{
  "num_attention_heads": 8,
  "vocab_size": 28555,
  "norm_place": "pre",
  "positions": "alibi",
  "init_std_o": 0.0,
  "optimizer": "soap_variant",
  "learning_rate": 0.00326,
  "lr_mult_up": 0.632,
  "schedule": "wsd",
  "train_tokens": 926900000
}
Each number is 128 + 24 x the weight over its row's rms, rounded and kept within 0 to 255. Layers, rows and columns count from 0. Numbers have three digits each. The size before them is the row's rms in percent of the matrix's.

# layer 4 attention key, 512x512, rms 0.0729, rows 491-511, columns 448-511
110:110123162140152145133123111147159096118102095125135134164127135101071114128160065153096165109146110116108059110098127109122154159136085113145103153125127134154108107174125136059122163150094089
120:124104109086116098130128077182117159104147142119136098145095131117100144138133132091097099143152092090101138114134122122128156138142098145107147134129107109142076143164156131122129175111145162
124:173131165151179115099128083128159122109117109163153121094150089136128141107121166169136152118122104148130134133102156117154140156073157159099147110132153141079141118116146182108126141122121134
107:125129173128109117139147122160148154120146111116138141122152125087131134082102131123103157123173117141142185155130104107156125179123146089156152132132130107156155101130126090164126124165127123
120:106124109067128175147166141171101114145111121131104162116091181164100121158159123141157157126147128106087139143144150143120055125182132106144148145074147118107124129131126132139173127128125104
109:168101149136132175194118105120140142100118126133129082156111133135110102149124120142112098154103137104105111130128123119142149159172138137098117094123159140121106124145116133107139094101151145
116:107146125147103115121143122145140147158145138115094126138160155150108146153123117164110116096151108114159126117136120135148147093111150150135133114151089105123136109155123161111130126135135142
093:144137109139085103108100092153155114136131140124154138152113148138119142105128126129170127152111132109123112155088123139067113136147088123109139128125085110137141141110108159121146107094129162
122:136113162127136097149086144104109098134114146128112118109102125094098156165197170091120147128106181121144149166096144131140105132146125088145130134117140139142115123168162143114124130128117149
104:172095143178124155150103131092144146138123120110127111103130146118132109115196139163088123137132113086148106110158106114165121132138116135120120127110101131103111111178113149102140124109130116
118:127093138167136109171185086125109123145097136139140165101095113093111169141109123142104119095137120124120130145156126168140112108135158123141140135132141136133112143149126156150106142131142145
105:141062123105120143139096154125126126124134134094106190114106148114049138143144086109135125137119139090113144131127109117127143156138036100161114131112141133116116163161140125142140140093150112
119:128145127124160080120095127114107138163135123153123106146092159150116159155137137103155111143136155107117131163131144136126117120150157171141136122103121122141111115124107067122141133141142112
124:143099121182093123115079103159153122122168125117129155097120113168178129118107129130136185160125160128174102130140150130125164143155137158123110101152145116152157146128139081151143139118092109
115:107109170135069133161111129164150140158166105153121104138115112183137112115120132151093122107124161177074095120095157087115156134160164102111168147131125105171105157113117149134111112131137118
122:115129137094111166137128131097148127090136140163123130130054142129118120129127160085108123091137127184172120168151117152108094133068148104112085120103131109109127112104092124135106110137161120
120:125111138092120113137152130127157135120119092105100137124134161125089134112093133157111100166148102097119074120080108145097086117150149078108198116127117138145109145103138101123116135144165154
109:114137141112148175135108097161108133160113163156167116143111141153122128136165114116122131109089132130143140147127140131123127133129124167095086077133121121134149085143135125088076106121114152
118:124150140104136170152129124131078162171120146129137133160115148155129143146132146136124128136131137150180150113126138099102110151135100139147081107159163130149104120176132173136112114128140172
122:127129124110085139087139145165099118111117122193098178157122136178177124120150162121113126121145126160105181125141176127115133109129119109158116127146131169134120128129123122112124129148112163
114:096104160117168068126157151143120109129139091109128150144149123099123123122137125143090093129158111115106150163062132148116129128137103152095107108107103170187167119125149165131099139153100122
# layer 4 attention query, 512x512, rms 0.0746, rows 492-511, columns 448-511
108:150158119100089108133101121154131146118133145156119131108100098140132144154134140135076125158101100086093147137138130109145155149137109153120201124126131098161123177144114139136138126142152118
111:147178102114144124095116093137095118113150128115131145142147132117139089138098144120123117120144119100125116115150104156120098139105151135154137177144125092081108085130104118145126160141108119
101:124173127108147142094112105089165144101126165126079135164128108088141145099118165112172120161145137137134138087126117137108120125148090138118154145174106122154132091113149112129105118149132127
110:161138134107155132103149165134102128137152124110107107074090155138121121144149126187104188164159145124098129140120178114132107105165099163089146160116099173124117144178123150077127122133132116
102:154087136113114142141120105108123119126129097118114152154139203180110134137140159140106110154126132133106130125104133110186153164139099112141116111123160119092125132163181089112124100116105154
105:116127103127112160111129144147116151146117195166103104123208135098147155108166106132118147162128112108122102115101129121136149087105110127140110130111116119125108130142150080129159112098111092
096:161108160166126132125124112069136124126142099128150160105107148106131107155159101156162163116144107101153105139106114131070151112149173125067138112123113148116137158135106141158145117151132171
115:093104126079114099116130110126110176146146109149150133084138125136146108138154092135087140133116096144129190150111138111147131129135111144159121103114166086154092134179111175152121132107125109
103:109113075157076135119118132136162147100171144097116158159123149095128085111158121126052103174133128165133079109107128105152131090143141150166140137105089130126112117136151157130139144148172130
112:089095119106106111143162145085069124151139147164123164099154110131113107150149150118106132132158124129105134154113103139142132111158124108121126155148101138134093126115117162132114141147181103
106:151151124084127151066129146152129118148133149130106207117099107152101133108116166124101160121169166105087131160140153113119114132104111093149133122106101109121119129129124141122113139094141133
112:117121137084130138113115143110119154106145146170113136165094116156165101129145079115148109172097128116108165130097115147155109179126162173130143095090125130191104094112082118093137111131130089
110:088122106142115132139098151134139184096106152109066139121114183136119117128107089094132143124157118134135126146108130123166177111117149091134130113150145124111118122116140098159161139124081154
102:091122116129094142137083093099157156108105115142111148138122143159122147098089112143095134146155144180121106144130141113137116154106127129104158142126147151157130134098169129138154114139150130
108:130131113092092155151120104090098121135117133145131152136123162129160125109113120156118140098145118161195124160130131145152142100102189121104139130097141118090151123097138181176121154111102119
112:121128147132189140117139129171164153092112109122119109103097094125107122138083183135152124124151082115166117103071120153123120137117138142150161155129125154143146144131145121188123169165164158
103:107139184134136155152119135123091147124085122112102155138120146120140166126156122129172110131106186156147146152120110146153107122124086167129130108151089108196151116137125129122141173162122158
114:121129101128110123144172138157115103189096124129139128128133153133141142123144110113154119167074130163133169119101127117112129136094130141100107164158132138149125132156111098099101140105165131
110:117117143104117107113123144124147132101141153156107133161114109146118146131130087081161153112149164145114136087212151140073114134155117140132131155090139122144128134119114174157158106137118176
108:185111172128120117129128129140142130120115120157103133120143114130127150171112113117094129135121125108088096107096127141116103140115129121145078114151161061145137141122137104128134099128119156
# layer 4 attention value, 512x512, rms 0.0771, rows 448-511, columns 448-511
119:129132091089141127099131129115129104116106138141149119144113108149119135103174139127081107167105126128087147102143141154100099125127146138128090105104169128122147131100099137148092114103149125
124:108149145121168133166105138131136133126190141082137136120080140116085131139124121110179110154106127136101126112120140153110115077101135152170106149138137168102129101141081145131142122153083146
130:119146125127123124153121135154134154117106142151122096129148142146167117152093069116150111089161152107121147127120165116137110065156130127117112164125087111133151118160170095132088158125159122
123:113134167154134096160089128122141122106138135148147108159101192103150135090103113130122109106094126106139127163103136141150145144119101098129124115123165088142125120132152164147136160139131159
125:135073159129162114127164143156095157139159138141131167138129164125107109151120159125137121166106124127107140165136104146139149143103119106087105152089118126140138171100093128085101142138093134
131:085113155173133142173128111106115116080126175101117110136159121107139176101142126121117109108113146124131140094123105125114112134098145137144122123092122128105130152118117160133141155137132138
120:097161150148138123159126117092101131138142135126114145139087160159119139141139087135127122174113136108144140089126132118139117139154133129182177130120122181119138105100073127108111131147148111
123:106124119113180078113112122166089114157090132123123163127115102128159121140141095148147178147125142140120128123130135088122120170109098144091151113145126144146134141163166106145120075134136100
126:126125135163119099124123154138140106099094109110148158157096131116115121121144144166145145086085148121165136151135152137155173130136137167132158101133131165125137116127127148131161099168155165
131:104111124115126104147094133147111117159171151149118126131132110110134114127183113126137133145118125187122096149134113122150141123110117116079159139135105195084130106130126107119116111118185074
131:098141139118142144135138109117137138151093145132146116133146097128157136133175121147128121106104148129152093128107147126116110111132132152095151181129122125136154116170118112162157126127112122
130:136075115145055108159172104099125103154142094107133170130117134145107107098113098145128100161148126107106145134116095117140110126158129150107149109125116168110113129104167132095088133086103090
132:117064119137147151118106111154121111166142106107084106178101136170131123182109137136130115148094075133122142106111103121136123093110115128177095124151144151113107159133126130176138102110103107
125:132112145148154149135166139163100175086134164151079127201104083127167127132100119151131165128119146152102140149121144147126090165125132098131150130163085141110107108140109120159160094120126131
124:143112127135134157123110136153105102111109177137109109156087150166143132179129110126145092152143160087155128143119095069110152128108136130134092131159140125147149138134152150136133118174162123
124:104113115116075162156091118166130141077083141143154116154142118091135143127096162148140111147126129120139136103084127130121118097137145138145155088158122136133110178097119101150111087101105153
124:106128100126153122081137110114081149132110155149148066112121108146147097140112090119138127162121121122134104058100146135152149159135098141163145112132112116171114164117106118130107098169147173
129:126079129155117134123114140128167160125135161137154128150133131132119147161123151135142150126187101141120140143100145166129104131154096111129133112124143096094092130099168113157108124133122125
125:139153178125185145152122100127127124170150133132071128124174162104158174127107113152145109126112148104115074144094137102130062116149134104138117139095128091131125094128110127111100092128105133
129:123117128105138133099157130095131111116144098113128119139132078101098125147136133130093100140092124112138134187128149108119135072147140133147157077152074146108126125123174144104141080144138111
130:124125114114117114166145127100112111128144127117165131076139137125147104159130117131123165137082132127129154132118084102081072121138155146154164125114154142145109133155107139151105095103125104
128:142115131143113098139116110151131147127059147150146086121122121114115101113093127175148107120145129171129140111159121112114132120153136134119109114147120132123137153153118098116119118125079092
130:112124121129109145109131144132111118133139088131140112141173125152097134137148152119137137100116108139123191147114153076117136118120120168106153134101132159121104152106142149138155133101149108
128:084124145121133099113166147167088168113138105097132121116150159160135080111137124143105113123104096139114149120102084126120149117147117104140121121167136127116155111138141109151112108103146129
128:125132146134106134120108109100112175137117145130117098124154093125141117134150155147144181094121119111152168136122153122145128145118138135069105123133109118126112137108140130135133148135151149
121:144128149098090104125143117150134131126156124114130087106125144122147117167141094157121117121138152105094134157137116106132142164131119122118053129165108110153115083095140124140123110162138103
123:103118163123107171150141149153115124107154111140054121154129108109111098130145079128115158174104104108136100165096140142119143146082126120121172126169125125085150166096187063153117091140125122
127:142123115149150121140149129133087161148111154158156148103162124153102190142135093114097132113146141141138119097135119116118090130111132119097122095127121135108180131139123077122133160124150082
127:133146096151119126146125157186110114152119110144114120115141128161143103128098092145120158068133121136123157129093120100150108132163138132139084143117121138128129122111122122147157124163114128
129:112104120137147082141105153169132102117096097120153107098112078084165140140136138146128121113120119127092171173159137098147125125156132155138074145123141127135127145136154121112123090126137123
124:163148080097079135111096136142111144154145100102186132135113093175110118148138123128136139109131107113121094119135162159176111127137114112120152138091142087114103162123111154127156110117107105
128:135121119083157119142119092113134116131115121153191130101145112100082134180147137129091128084086123113125097118079118082131091144139137112123103117099115073110152127083118141154098129116098096
128:116118099088106123119107101085121133148142104146131113137121147150116105103139093093122125119135150156174081125167162118138135123144126090110082113136112133136117132115110113182188170166114150
125:173087115116116110167083113142142142085108102169143134092126174131135156082090131120107144123129140136148135113089136133132180132090135117137129135157119126135087177133109134097147174159131153
128:112134140122132106185114133102087093122149183168096128131112163107094120137093130162123115124118159138116164137078116142111136124112132121152119107161153117116133113091180093123167129150171167
133:166149068106151156120125120122092151104118156126130121104124171104126138127107124077107135163151090148168100113151090086108152119120145172101128123157165124134125120092115130097149151114130112
132:139084128160151143130123166176135139155121089142178100147097111140106134122193168112145121123134086143148135109126129147095135185138127108083138161176130157099131152142096133127138123136119171
125:159133116115162121101140160101125135141142096151090145133111132150113115077131133142144089138167133157182124132124116142118174133125115142111121150102129136126126146150158125134105096121077069
130:122152163112112141109130101123102150125109101144107141115109125150124141131110152139111138110144171116125124149154099116125171144069113123118149159128120135099133126118125133116082099152124182
125:105124129104105104115127125120081132170157113109138087125175123091128126135116124119110156111151145188122094129131125152157124176138125122125087107092108133109140098128136090120162116099124119
124:158142108128157121137117152118135148146129107101175102090175160125105112125099153116121099171140108127152144153145090104107103113120110116120148169162154110127144174113108088115130107161156129
127:158083159132128128129130129129131102156105123116169117086145136113129134136160090139147136127142124120131166156113180124129166140124119095159113123086137154133160157117184175123157146179088136
123:099115116137149095070104138126112164098097138069187103135109167086131102123103120146119131118140167150147137112114151153141126120102170145126118131089142100143127107124103110093145132082117134
125:135156110143148115090109127148083086111144154110116126097112150117160151131137117124110096085101093147113141145126111164150154146117133091126126117120174094108133171095139162163164122112108153
127:126137137119145108079141167138129078147112195144154089132194151127106151157103119106111125105139126082101117095086080108122105141182164109176131140150108137115159146152131130145127086129093132
136:136110151123152133106108154126129139088099119145109133160138141095126141099132149133129114109151144171110080067126165121123076120116110183137127170133092135130126110124136162156152117139122143
123:103115137085115137139066127060122087108126103139107145150169148120172160106113092130156119111147123120113138112139151125144167176104133117131096125106149150144122132132100122141103140109170132
132:124172152155137141119171112132078106164145121108174149123146099124140090168097149113094173186124139108142119095118149138079122137125110143133071065119154132149142124130117113133109173089132158
127:119138091147138101122153071128104144166122137173094114118121129130154166141137127102115160107110154143127142118117094105148147106104152093099126126093127176143125114137149151103155166130115110
125:125090114126059128134164157081099172100117109116114153093127137093117094149153125139176160141150111121114120122127109188062142122163130111086122145119142117127182104127122129074097099127153143
129:149159119114095173143161081109120110119088117102125147106120157163106147148109115113143148119087148105116164092113130104124137097132142143154142118156142113136128087111143129128152134138144103
129:130149132151136098136098125171129133116118110135081143156129110119150114134150134155147090177098092123125114114170088112120119112134148132112139086156132108102117112113178138104139154144161149
127:140161111122115147117148139119119147140114140148132128144166151102135147174145156119129096158142110085129153093134127127127142137123103159106116147108140117116114142135105131099150145106093108
119:096143114143131150138152121188084142091103136129177113131117124119095138131129136108113127167147137084091111107121098133168117100166123090135123134102111131126152135119130141142099130126157087
132:087096105176152125153146115149104171100157102135166142124047171132135157108100124124117106138148139126138115147086096119143114105158130088101126105159106133117148133109103117141123135145038061
134:149099110142111111151129151142169165138089098121135164147123153119127123125110140125082126115151076128113169115128107131132104136157148133114163130078164175130125098123154125090111128100105101
123:116126124115122150115135100101161144163078114107146157136100138108119138136143133124090133095157135077109099112107109093115135123117119095103118109140121152128123119101107132139142178133120117
135:138156157153121184176172134107123079133133116124135143135113090127114124140137084096137104115149172158112156078142141136148138083125117114114139144107120112123148100155108096098138131144175143
126:137152157081128121187131139127146064125118122104098118146160128094147139155129128126113123070155099163145104116112129100162135159151130129092114125141144142131091136106144139097096135166109122
122:126106102093147117118116121095100130106168111110130139144180138111117182111142112116145133083113146207142110135126119114115123073135124096106140113152151163126112074137132120106114155140120128
128:164173170122134144152140123137083111105140128133143129123120111131122109172126105156088114112186180154144082116126078093100148157160123112129168128137165148148122162124135144146167217175082159
124:126093124141154141140181124141147154133086097113151162130173128134117149144139099093142127133140133147150129123175165142136129162138164114112122127126107111089116121101111162097107149115145147
122:169119103150118119133103151151131131187067122138092143141139135108138142150142150119136139143125096161085140176115127146142075154141148099114126164145105166140100157136113120118145145148130152
132:107185148090135101157126115187120147079145124063083138129176120150117139108147123107112098114150110112111129117140142112134136092135130071113125091146116130112094118121149150115151118108135103
# layer 4 attention output (transposed), 512x512, rms 0.0712, rows 448-511, columns 448-511
143:146124103139108088100131128100106155141129169111144141138104070125139122156138160110142113103168079126107087104158082142144166152130164114168138122139094159109116143171142153087111130161160112
139:119114153148170108102111142112140108106108122147153116140096121150120134163086096128123151150092161174143117080171132116134132131139112154110134145160152137161130142104135093133145094128126125
137:102105173147131157133158134130120104146137159124142150111137106159140098127128109127098099145124170103101137128160124132143158173137126151135120115113114190130146098125098142151138062139129177
139:142095155127132129137127118127123095152136098123136108128131157099106102131132153147150127166132122142177141120109145137134134162150146133080182141139148126120178131171133106116130123149085130
135:131117132100096125085154109099170146143146125127115087115106177131156119143190166141122165154136162116112162124107135127104145139135139164119148112142118134127119120143119105165176066158138128
139:151162127109166099171154086156150139179120114124128136135149163126076142144122127139144114140094144121163096104169118144147191110129126107204120155098131165098146135105127129131136139113108083
142:130138139097144114125167125165125107085135111122128117147108138102087121153117090128120155166111120089144100143128145111153165109111176137134137127129122103130133108148149106167134098130171188
136:127103133127118130129117131096158122134136098155150094104142107156126133117151154118119080149160092128111158140125145134133083126106129152123180151105119163114126089136135168133130118146099170
137:124142127119138098077122137125132097109131093132127083145135152112153150145130110117106115106179074127130148103157129138145160130105135127096180145102081145144147146106124154127111134117105115
137:138105155115103115152105133124114135147106185106179140149110126154113117130129102073148113142162128129146133092085112128104127109134138136083158134139122103150123127121097118099105105149150166
136:095169147099128149135111140118111126139059106106105122081143190114111124130128127126106113098147179116122115111086125153203149131139156133130090087171121114088121133133104136111162123145130155
137:139080092069114147117119139120142123101125176115146165116146149177107152141140107126148154110103132114116166091139099128092146163153076108138115131163129121133141104166174105111164074165078179
141:098129128106147104126114153082146140123112141130124117178105147143137152126180116108114150146151134138138111102134080107141138128110103132086141082109114103143128129106113082149155160129147167
136:122113097132105141153122118174117137126155143108113111092106146139106125124150127118112119134129128101148137133119078140068111110102086131168132150113116084159158145130121143126146147113178119
134:147130149154116146130114132120137094107140125142125116110105139133116109163123143150107109105134100152109116156097142157118122155116133160132107140127156131134113139180096094116096164127107107
137:170156078084131129127125096099148136120098116154139146111117126111100095122153105127152133153120114168092141141142118129134091152125149177133091092168145102157099147122133146105154108125162115
137:158144090172156133147148165110127119136130164109148172107102131086089106151168129130098058129139101158113144113171107143155126164131098157107127158154135090134126113103117128136100115112109086
138:132115113167121107144171067108153057130140151088126169146101118138141129109133084118140127095154121133138158118088138100113117147124094104169123133117112136105158105138130129159130119118127146
137:114143092142110133158134119120144147137150094128135149134103152120128109121149163087157170128113141154105082111149145110150117146143113116151082173143080117101138130124108123115155102143143126
136:064131110129106110146142128106130162158112136180124143092125087113122117132147122139147080148133137118127140120106097078159154162127117119169120172152172127113148138085126170049135187129135109
138:090095130145184153123136127175172115149151099084130150053131109140151114132084141128103150162154109155147101157107146185167145116123133133121102149067140112127151112134141115130126143130136126
136:136156107102100123113115108136110115131110103113145162197146108118171180135118136147090099115133174089150130116137136106132139148100128110072130142096115119150122139131142158098139186119154189
137:091117141117111127129116175121150131128145138116067112123122119115112143181172113116121111143091120136122137119124153135047152108111145151084109148121132129124090091140061138108140109138122180
137:117169147122116155123136119114138057130116145135140150118103108117102120141132121140124127108169169112138165145124173134105126103134151175104101145081122083137076103121099162085129115127141086
134:156095140141115140162153122152172148113092097129170109130120124125151135129105129103094068081113168091131090108160097101098148126114161127129142152179109157117137078114122143115149061136101137
137:136123132082138141118107132090129129133120097143121141172111177114155112104130130157130149170145068149129151111128121143138128178161103151122086079087134088133140118144141132130102072133186077
137:123111177129110124135154107083135130154101102087151091168111133155094096122132128161136149107130081153142114093161143132120134134131139109115124169121158155153125138158133099108140122154138121
137:123154121119135133116154086089108085141193165145095101143132174143103129132103120123128133145156137151140120130102164113129144132108158139144162129132118091156094123120163127158114108108107115
128:168146133127131123120133106107123171137113135135128137130100131129156125128105096126137150107136157161095140124087174097117125155130131128065097132105106155111153130104100111108139161084137120
133:092144133162122128127117137072129157120133140150157116151099127145123091106119087114097130150176120157183101119081109133116115113155138106076144128109131151139131083147131106085144162163118122
138:141141162087107133120135157107139147136102169125149122143145131169160142118114099110120157156133134163117137147103118159141117119134140096125146160158175145148126112087106106123144098108105083
135:119102109115135124126125122126098144122136178137145115087089109128126096125129094145134110171132136127085157096106147125097132108107100134136157117113142135129146171142097127146123169141116152
135:127135154121162161125134146144133125145132122131142108114133080181126140114104112145148092133118124159154127135135104140152121115117104101090132144143102104082092156132158159116135087110097124
135:147121106126176090168178138124139132120143109103157152156166129116113112115161105192117156114114186111115110152102136147140111137143129171105163148121126104093171135105125144140194100111128129
136:114138164146087083127114132164142176146139136137104112132123128111115123192105119117115160108115146126140125109092084096105094144109125149100108095138116139124143124112096114157082126126127150
137:150138091086134093091090121158140101120104107155123158099152100094128104165117083135101121137143135058093117146130174153091128174162143144141140159158105154122107172165089124148122150158138160
137:138155104073108151104113150132110121104161150110149125179148104164130139110115059063120139147100144128108078124150178089109123087090142109154118130148137126130139120136148133132144156148115058
136:111109093107099142129159096090103124193141111118107136146130094132166101106095122141113106134127168139097139164109110184123141108124135176121111057165140050131093139151131100111166124158094138
134:087135141108139153141135133170172126123117112104104173166086130122117107111075097167116155181138119118156139123142107111120130151164128097160117147136119124123137145148157132145159126143115098
132:106145131135144157127159092150148142119120114151119145143096094132138149143133131134128111158127138080148115108119115151115193103086110090089126132119109119135099135106168128101140065097110137
140:081110159122116148159119149092148118136099126137106140108108168132144137122185159152141142111101094144132128122080156136124149147165140120147116138074119135136100109115101133167155102109138143
134:108123144131122120118130148159184149139157147147118107165107147098124148137119123114127138086143107186114099152114105107138131154159143130104158122083165087137145143131099131116121136152122162
133:172105118124118142124106132149086131148146136127131169186133104121112107143165148164156133123115123125138119103148139119161145147139145118157102145156153168125118110158085132114097133125127142
132:138148138139168162136170086121113127150087109109134147140117137123161138156142142123133081167142102103150109122136108137159125125170119124117135123165113107101109138134132159111163155119096092
137:128114103119132075163129116101160104101107111164112151129130120109165140153113115112127104101082104125144135108120105171136122165126135117118120112117112132139122116123122160119105087134183123
137:143081100104109104116132104144130081147116115106126163137146121147112133143141088128106128171141108124159118103118102134147120134106129096134141178143133116126123087095111123134134120119133145
138:085136142125137124147153164134172105102116147107088157114134138152095127150121156114133085138156125114133137158166105118094120109123136116104143110124099121108111123134128184129129134149135087
135:149168119126135143136146193110147083114146110152114107157122134100143152163144128124120116134133133125112148121093111133110095169122134084134126137089108095101162115137160116103113140107093113
139:151102107123122106119118111114150181145119161121136140129164128108104121138098123124123124145122196121153155120149180148103147135146149139152130188099148077132158143106142099134107127125094156
140:106108105145136083083144190102137098152148140100116131157152118130153110157120156134130104130183160095085140124124100133109154140115127109201125084117143113141104166136133151127095120117101132
139:172095138154175182136119120137094175108132110102110139088143084137131123107110145110123121131132131166130177098081151183130091139102127095122114095127111139119126141121145127077140133124167118
134:109159158123098090161142129102123103122135137117148087099113113152122152133099149118125130120114159131116105095083115152119162163126132149120120132111142103100153171118134127118128074126142113
142:099089115079116094128118063141089140121128117126121120105153108165152182089127150110129161147145117200098102130151124101083132183104137115119112155154147147071119119100091099129140151134123153
146:149063124112120089127101154134114118093123121132128106132144125079123143119065121162171154138106119173121148134130134131101070133138109151146142168114130131097091134123091112086153104131126151
134:173132127118128131099093119070137158104160138154118125125172152122113094140113140149167130142145134084110119123148155126124112133148154116105107120137072109118160109120121098103116174145135158
141:136108137124174145130139135143119124081150149124124064163162092140094146128079112104108152122119171149125093106137147124116189181109125157127122118122129135120098104150089128115134168128135182
144:127118152121115072138117114188128142119141116143140134130103123155132104170152149150133149109122149134159164114121120159143097162131134075114108171138170108092110125147111080103147164132126098
137:146143132156148156140134140106170152113143168155128131144153123117109112140128100137130081139113115111142094122102130133153123136148120131156143109106130124161112081084094109161098069124113072
137:183146096134126117145101049161144158129124130139118119120134145121157107139141086113122183102096138115154115150158164114132106167106119132161115158144111124124100165148146149088134148147123120
138:146145091146149131132137116126155113141101126118141121138145123121104147134137174151141111091142054114111105059118164123155164126153130113109130052127116126152142124143119147134127114133151120
143:118110125137150133109147125147085128093114139128142152076132129097147111075088146141110127164135100077151106106144140146101109115126148114135099153112109128145142164137104102162142116096148104
135:147143131104135098096110170089148161130111145130142140095139148135127122125091110138116108128123142168133136132090104113131115117119154129110132117134179111113106165151114160179164142119177090
138:143129130165111130149162147140108109164118095167116114118111141152126154150131116132117182152154139142151054118107123110105137133126092108113115144086128112109141190114114108138117105120164163
143:124155140144150134139124174118127133096165137130127116087091080138122154082116095130176147119146155131118158150079133143170137115118116118150119125168102151129146108108117123124119137140124125
# layer 4 MLP up, 2048x512, rms 0.055, rows 0-22, columns 448-511
102:100180175150093127083141104134161106156178138080111168128117171098159137146125111148160112160151131164110076116156155083119155110095168126115090091111158095087155116145081110149102169139151142
101:108151116173076101149105117120137142101122115094126111097106122110098129077114147131099146103112175137143156124159157143088119148140174147134128130155109103122129152148106141101142116140120123
102:099139114117128143130126150145124130156119074127125167121156131085167147160084110090119111100142080143146113142157099100119161105147159104154136125114128098153117159130116119099114114134128133
096:165165145105111128143150125134123161145143126150089115096163099158120076102138118123105139103134104066154126118160118198155160181104170139121125076134141132119124098100119142154076171103113134
100:122132150140088135120132127102122145155160090083150113120088118113134147122154121111145093092121157113105130122125127124132138168105155105112119152133131075142149139096084145142121131125107101
106:106082140137138146134110123087078134152095164139128161141141130117117116153157141118149144134148167122099114106123109173099098136119165107138152132101083110122172126118167157099111127170163129
104:157170165167073133108129115139144162152159143147142107141158154136097129121106163150112134108136134121084181142099098119132147173090135131119159118128108138129135137135118112104097149127081110
094:124150116114108109121091115131121121132167121155116135144132166108137052106112119150119157149128104101090138171115139141151126112138146148104155134129115144168177115065185133126122096122146154
095:122122205098118142104129137143136125179170119129131138134098136148102102145176094138137091159171138147102149129149150133121135142138179139106171171135133177140197123173127126150123129151128118
090:125085130130119094115147138119143132122153148152194168166104105128138120117098135159102114145141102127166129101129084136108089156142159155152116143138133157144128114129107125177128129171155146
101:127142129104123108097070131086156130103128129118138126131110084117145133142090118137135135152159107136082137096131123137149106130100146131127122155132135139119156140169129115104106138130112099
106:124148142124141097125146109146131128137134157131141118133124131124171124131165177129110133089138151056098104123105139141128158158109123150135127139162182114126120148147151141131111146108066179
114:143155145137118081147109144073091123090120104129151158132096119129122128166162095126102118074094119159080115135138170122178146152125121061162117065157127139143147159137104107104149133155148144
101:102121151203093119128094182144160109143158126151111155126146166170141148156139123124138119162171096145147104123108129092112145127118117134139117098149101055090110092090117069102153120116098132
103:157141116131130150110125137161123117128169107127117125103107099092169112122106125129156131136123138132117121130108141144089104129163112086129134153116143125117114149103136150147137159142106170
095:113114125128136130131165109136104108124123116133126110136138109106136119143096138145186151147122097097129124078122133135141150135105117156114124129119121153121111138109169160109171169137090106
100:132143137136151088123140137123145153088095101115111103097157122142108174135128160171130156114121144119094135108120143110098119109151157145127133097120146170128106143127157108161112118124148133
109:167129131137137164090135168120111138140099140133133129152094090126142108133148124123150133116130105141129143135107095143155114109137155147117120117166093122143126139129176124170125130148139084
101:126156111122107105132135138137147112111102137100183062136141122145138130137138178180157133126109149121120141140117125136155159117147126132081164163156110128157178096093108111144136116125141144
104:174102088129117115165158115131140126124124115097138158152097129124110150135141133167155140140141126072153102109136097119099089129125139107150127179166099132093148135141107088077117123129142107
105:100154101122111115167143129129057128116172097119106146121147164111202167161138162177121088141138108124176155125171089106096106167149143138113157066149141115132125145148128120147115123106097166
093:169132145114122110112148059151103116095133136166097159157090116095109145110143154137168078129132134133142114095156123108139142181111139111124136119191181159135108107128153132125120107123137120
102:091105155109149120138126132145132083125111109141132127126137157131140159097115177135147114133139124094167131121094130148123132116082167114140103110153138166099160095132110188141108132166109143
# layer 4 MLP down (transposed), 2048x512, rms 0.0835, rows 0-21, columns 448-511
104:122134150153166130153145115128088125106093131128161124161117143166162146089135098099130150129125134136120094114135138077105150103106080160152112073084139095115101139130098107141107128120157128
097:142142141125146111133132123114133143103093153108160098130128130132127126123108122174164070106114141161133126112145121140167140118122072123128172127137126099089122129114143124122129160144102144
089:095098124102138117130137162129145132102151126123112115158109091106137130089105130078070127134146099122106119125099116078126114117117179130143150111139165141092120083092092093107115141170129132
094:129133163171132146150120175148166090150101140149100113097117131125139134161150136104177122152151118135159125130142114145136096114153076134078156138140079122095161087105150093134136135097112115
094:107109171074152119158156108138134139092138110127114157104102086147110173085143143127135111127130095158149147155076129162110169116133119111117126156116109112121151098124165116127106086124111132
109:112128119138103118126136175158081173178087136176167115133125143117152122132136120194138112136172134103149136119141144081134113080108154133116164105118131085105130148139122096126130156131168129
105:155158121095091105156104120124121120123131111160116121164172114137089090103120123144111083123135096158096097140101122137095142123066126165120103126115102146132097141143153139153135148126127120
104:103102081130103114111118171109106139110081145112144147151101127143119108106109120145114134123141098162140152114055120102184091157129153102104150140092130095093137186118124123119174108136100120
094:112096113086141136109093090088119099113165108094148097141122133117108092131171117117130129093059170086125108121115130081121130130132064111128115100153092115146166141100124134105170130093123129
097:139139121106135167121146115107101168133099097113138065145140186151174125149099102113161163124121137133073094133116168118137109124103180127117142088106102127106146153124137168136151126110085134
100:112137153186129116109087117062138173129111141093126145090136105158120107156119106088109114130103115096139130122101143104157119151129111116170125164108156130139153134145098161107113113102185102
114:103132113191159136090123128126106112101115122116133104085109128155157104132151124126127134102139104143158135128148133101149142143145073145118124122156148111079177128120092117118166160124139168
120:097115139126167127135117131094086143140162097153143112132149110112143143152133176115090154085120120125116163088142144081143152097137082091145158101123133119114131165140115163109159122151134141
096:150130108138133152170149098118191110128115110114146148108136089115153097120111125119111125137095112118140084097156124162111123116165133142140126124095132140144159157105109138144135098122115185
105:097127078155129118155154151115110147111155092114154131135145113126099124139123155106157138134086119145126126107126111120112115126166164147122097160062095108157102134148131123103151106160137162
095:149070078117098110078127084160152120136123138149067112106115115161130120140121123172095144093109139146127112153122115105108125101107178147130106136164094085114158123175129128084146100137159142
105:087108171151155097123135152124160094131146116121109122108136138102128171084098079141134136126112143115142135137117133094085126113120090095158137171158113090115136138140122127115161126115156134
099:108120089134129166163113104094084142148146115133126146132158063098083122120118111151100139155164146155184152102109127111084103144085051109138145137153149159093134138095140162140092099138137115
100:117150149139133123083138136178153153125128115114137114107117137159129109109102140104133100114090097110149142122080130095123109106148127128086151140106215143147127127095110132129134104109137134
091:167108112139131129093097146145138119121135153162126132130104128141106124118149104104165148102133107175152119103112116092141157118163084116129147129142135142131130097124114136117114115135120113
102:126128110105098135140151127159070153141136146108103135134149161132150095109124134146099107125123102130108118148153141107108076153139119094102124129129140118072137156137150120113111055136107143
103:106117101140151136114141141114074104141137120145095136099137106166076158099120158141126183134099158126132175109109142148135125087126109108156137094106111130109109090149119082165100142145132136